Weights of a small GPT-style language model, trained from scratch on English Wikipedia.
Size: 9 layers, width 384, 3 heads of 64, MLP 1536 squared ReLU, vocabulary 14534, 49.4M parameters.
Architecture: no biases in attention or MLP, some layers without attention, hashed n-gram embeddings, capped logits.
Training: a variant of Adam for these matrices, 5183 steps.
Each number is 128 + 32 x the weight over the matrix's rms, rounded and kept within 0 to 255. Layers, rows and columns count from 0. Numbers have three digits each.

# layer 5 MLP down (transposed), 1536x384, rms 0.0574, rows 1461-1535, columns 64-95
129168051096118147119117132141072081125160108111163155120095116140142191168088128130167144186179
138186167109135136096159109102144131142112119129202133111100121129109144131129161120122106139147
140091163146103142143107153134139121021091123123148122105157142113134090150187155087143135115099
162140108117097144123143152160126141052140095165154088118119117170107155025124174132140153094130
141102148152106136173142097167132154112047149161137144149145152158131086120115215110136093134153
160140155143103140133120124119067117110192113108057096135156150128153137143114127156107105207084
098101120146113153112140159129103174066081085156187154170187177148134145132161162123132168157103
118168145122177117169089117153052129126126122098118089110103107141113135166079097154070130140099
199122112137134114131140132156102157180117158113122117066080137110119162181115164114114134156139
091095120104148135115128116113132123131140079164088118147077129092139111129136142145066124100081
140070122105129166080127118082177120127173100166117104135116105123159112144099195133139163107139
131126052124153081062127152147164111119141119155096130143170146176125085116209175127116138102132
117185156127133200114140165192114032096119167147118097114124102139195126162105109161120160209112
080222132165151088130214097099115171105140121157165138068090110153152139104168178061188064183096
132120201116105148138146188105114113145137148178123165145123120111062094130153078165094108134101
111154124116123123115187107116153182155113128169161064173129088123127122126153100099133152108120
154107069075158171134106062139146076130108158175118100149079150128125167133181080184101158104086
185143108099160118169139144131140104217092123089187193088084130129117112116131108087125129158166
096145124125140180140125099108112127107092149077149090146086122186174128224178197078112133123109
091043144097096117109130139149104136148113098159187094183115098150119107149006115145109137116127
089106104139156095175182134164119129065160188106086109131090186190136149113058175129117186142136
061140097102127154117109127141130139121129132158167140159082056152114114074138106108145078095146
178130183138124094103129143129070114146128130101186088123146134129118142139089101141142131150153
079155120163132178148161156123119088218133152110099113110063131128113199144167082120140112160120
068141095096148184083123152126071161140110162071099156171085138103100105166086136176106086136127
178112172077157168185148163162189118161120164158151103137067134076132157103067135134124122093154
193053089128069151108107128122153155106138155121117085118127155151113210127118188192150107087069
118111126130093121123094128141130143128088100139150150131160124164118089091137154127105118175095
118133148123083204209076117129128122136117096151134125113116157116181181070131105121133127152095
123075147130173130135124176042108063168125108121129184101123157129140117100111090105106172064110
129110106072136155162106162066121057107121069031163142104102232104112161070093157164101197108113
169158154171102099139140126127132146172185200085076128130161118131093059122122094084140153195130
121110155132132115116172123137072161158192137110170121135114109142136118104115101127143074137203
128108157124130091177128124115192152175120140155097142127131144172155097131121117090107108174130
089184122102120163160155129159144107109185104125093114105156154075140099177078123101157178175108
097153100105137163123095115100143115108097116086112141110152113123204152093159058207133176125138
162013111126096131131111105103243081139106109118105111166132100059111060129160147105157164108136
121194162111157168154141112118054083038072118158140171102153110147171090139154155120140127144029
053165184112144101143137109147114174112143085072127108144115193133123188133166080193104167147153
161140131172121102119071110143086123130143181140119047122155162136156088111128119105097153142105
163083153151135097146078138132140147114151123137170126070158130147137082138112136170127116098099
200113082083104151147187188159140114147157136077103174168124136118105126223157180131113095131158
119107100112160022089115149122092154106091142162169091174063040058101122114090138145147140092151
140147134088127176184145142098135130089087149145127141101061125115063148129148106071183151112079
161120158083091134097140092126130131184121165151101113107000199104131163098102117099060139172105
074144176103143121141091135097132077106186118175107116102176164121110114116113152126111156103118
182159106114101127130209136088129127130108097165203181161095141106088173112110186174151117138041
127149176083122159123074079105106139214118147152118072065126084168118125170153118133097101077143
072112131161143139179125085203089134103121081153158092088084170106106188103139137095151150131106
074157089188196115126074126171122099187144097093125121141138127121141120111155106096117123078136
197044130112145092131090141123084165138177094137157116183143086086125167132129117113124086102188
136082103156139175154162159121125122155118130127112153112095162116166099131151160146082112124104
171138157086124129103137172133125142085110159131150158128106100154148116123161099076116083170116
108083175101129198111143085134149143170062156135130134122142153160147170086153127165107075141173
171098109144076114147135103092116149145130120130107117170145172149113196069124127100081120093135
090167088123117115129154170156110114100115101110128138133116196105106126156123144076116110083123
072152143134160079114132135120099183108139139123165153101158148062159065150103122105144144104213
156107123087093139202158105087180134109122128120084092152101196125098137109130085167107140113156
124112171149126143058131130162131148133144115107137170118125145196152144164085136157125133158175
150164149152134143172168109074146088167099150139151123176087144121103162120113136144129126142146
127133185146103137143190126080149096087161138118125140088157107153111131119121080084131121108087
137130097121122107121094085102141124117160091114141082149142112100142093086100146082144110117144
130104105143101157096105153096126106144147160102104154129116124131145078132110171179124164147152
152080199104137147148127146186123129106181135092132109041104142119120160121182109136104141131109
179047114141088122115126125133018137087132115172192130165106183122146130128142141156151070113124
033115145111096163126131174154151110077173176100079133121058138125194231187114150137142070127098
156148142148114093114125089134106104164129107111106141100149102120073080211088175096144063125114
127109076065111152103134144137109101135090135108154131165150088111118139139095132117139135144139
080093148153093105125126105114113099105208132190088090135198157114133096111105146066110096156129
151148138135150116165116075094096138133161135127104113112043106148086130145184136171122160133128
133066123113131184078110156088177132146116147094148189103088135095111183132206145100098097120109
130156136137128124134113125120005079139131114103094145135153093112145137090107124188102119131105
099133154127134139132139139188131124147119097127141140097112129157122176124150142104106165113140
118166153055121125099152123099109101145102094135074191142074176082093127131092087123120125132098
121137118170084149153125148177057098094141087157118111155090175162156081152130080072140120176078
# layer 5 MLP up, 1536x384, rms 0.0649, rows 1462-1535, columns 64-95
114132095127170170179205163103120105165111148118108225096115151129119088109135118136118117150072
095112139158180085126195154155150122063133168131158106102145146156152130149085143072153051166142
155169123125124080102134147119120134133129159072114136162133141111143097133170120127151139112118
090148071101111164130105185161136089168131084062126073167111128153202105109091096105099125112091
124129135125139081137098159102154103078098098154077109119151176103114137121198164114165105057057
189166150164152102093067200105122142093142164148124121075119155110174096120146111134170162070140
127123137149131125098145102133154166100096151096130141119102149108180123078110132150103119145123
128096130152113153143119203087161110152150083185124144135153084071190088159141096133118119098050
133206117144078105104156118109133132039122072115123165103125103113126139143150172086164107116102
122116153110123141176181134116202151115109156181068102086120174094150102168171135163114123094063
161165115128137122131161119125101111108128142106131126090146113098109145127104142098130172120101
107205072153159094143121076172125126145156129098150158118121106097107050147153172126125110070144
114111123131071124119204096141195215133145093138087121102116103157119116067144103246156127139070
107122091137158082106147107149144143128124102120154094094108156069140119188157127085105119114101
119143136134119186115106165137140124140147149141093188142152115113158070137104121137138152098108
121125096172094122101137182119139130097162114165109093168145102136120078139125188123129124160170
133162127105182132132138162127149125151167135160108093129108200110169088093193109221137123102070
138110133150148128087136141128138168155138090178131200124149159129100129139123107151101138136138
082100146157151123110156193104212206173067126188132130140205109162178139158088110127116156126099
191166049085173186074110172123164113142134129191126192137147118090219110103125169184143145090149
225139175128137126146157129123240115193109056095146156075109169046122098077130103097144087167085
061107098128162110116096144160181148125140099165117131141121119100135144114229135081124072131113
155091135170107132151118099138130127155106095161171113122148165114157109102107119137163161112161
137138153144052121130078124136151122093107131146151116096108169130094125091125149161136149158082
172195100183159084101097094068102134118096123132121105133145100099134081125080142091138066134119
177134102109118133090105077103131143158106141147177131141123129117131135107151158148139058158125
104137099156132140120101168096189094172154121120083152099097123084151120133083160188138149129165
130152099122130097082218105106091137120074102127139092154148116118094090174140141132142143083177
152156073171114113128087125158189153095126117165048135099199129116084111106185153125191116130144
072127117131069105127106144128136109094060147088079140171130164055124111085115081105148114157162
133167104140137155097091101107167109139134099144143156046115140116151144161143139112188117103165
108161069105129128103134121093208104111096145172077121113164150179168147156103131134184132137078
127138130124140103072142121129100141148111131146165121151153097120136141172119111176183161110126
107171132147084113115118115129133062151098139195132168174093122150133092139109084125164156145113
200147158133120117116147128071166135096089199147124133096140142084148136127134199125138096131069
104125091097115095111140215045215144159138108227090137099129176154146125072124187079137070175141
109108111185130153105152232138188116098121086136163117113142162141150145151113144113090180120205
190160084160111152140101100178134097103133099124046164153184114148148130087110148112183095084119
120097135113117192079149149102169127084134152124166172109120074160099115155144177155093139139166
135128120110114146140175123110133103149125090157115129130122152129113151077198152149146079074096
120164078106174083103090112079191084162129137185113171129173192083124127143136110126142152130112
123115166169068174123083141131112098098064088133104079148128118137119120165089154112143161146120
076123093177144137112075225113133139152127123111128189126140126189157107050110182134079158172126
062141081177091079131118133046135095120143078164157130102132154135157142150138108161155144117119
133187104137139145118051144101157141132107154105106175133126140092130112147116123101153105082066
101207136108068137082073097095134144108125153080105096111103099134094095124117134110118106164135
200117115115134098117102092137133169109082129102080140070167172128148129119100150133117135089115
138102144140137109078161158151124118080085069148136133182143134111134131163161106144116181137140
133189143104109164113177141101136098130102164139140135124112133067101124097161147155189077118126
112100062162145126119150162105179132162125118147135162147170154134179123135153109144111098108131
155158155092127145104122138152123150067142146134131153141135173163138147127150092126189134103139
116132078136104077096123148144148135124099050149131091116131111100123138143153188161120174083116
099131094115128117144099105110122109118070103141090128152135121101174117174179126156113088142027
154172123077165150164135140105128127110163103177182096158136141147137129168052145172097168098186
163150122151155118188193123105202148153174210180118129130115132046172085123123160151168067150080
131152121118140112159114107124150126090078151171093129129156123109081144152116110127140119139128
108182161188094123161183072071148147112095097150090119143097118090140079179165199182198081162067
179152140112151140164159148085116137156124176145082123172158164126094104153129128107133167109102
120150035111154156099077169099156101178190082140078149168156167092110091116095208135143110099132
148144112131146149146107140184123096140094107081136145108141144088106078147150113152168162102124
103159171134108104064151108111147040083073176166206134082188186097140104160127148114101096136068
107119160137099133081129100156126097140170118142122088105100161112114135117120098088160129164136
066104164146131134122169110125147171142103035149134136136098122142156112099165136159153126158083
133212108143109052118093135093133167087151113138132116127202136152139128146119116119122165148086
119146072102116152151137151158177096168137173212099159130156129135141130060134117174152126118097
091138097121149154091140153129111124156153142172121121187169126155124125128135130164103177092152
132153152201156118130139112150114134140167126169116156111112151158103085194188116139149103043102
083155137154128105079179222127143055163089112102087171081157166089219131109165119106160056158145
176119078119091096099082227122110107126198138123101179123166203049116093102061131148145155126148
128158092116111146116136169183184141146164161145088152113118127148195101062132132155102143108127
135144133125074129157158158129115181107123135160107121107139159117130065143155158119130111122110
087184124102106105125149173107112158136126119118191168136180145130079062094149134210091102079133
162093147154110110118075099137094183202129128088164130134156143133139063155163128129095083131138
173132160179122058120166173140132183110112103193147123153153110144148108189117145150115108060104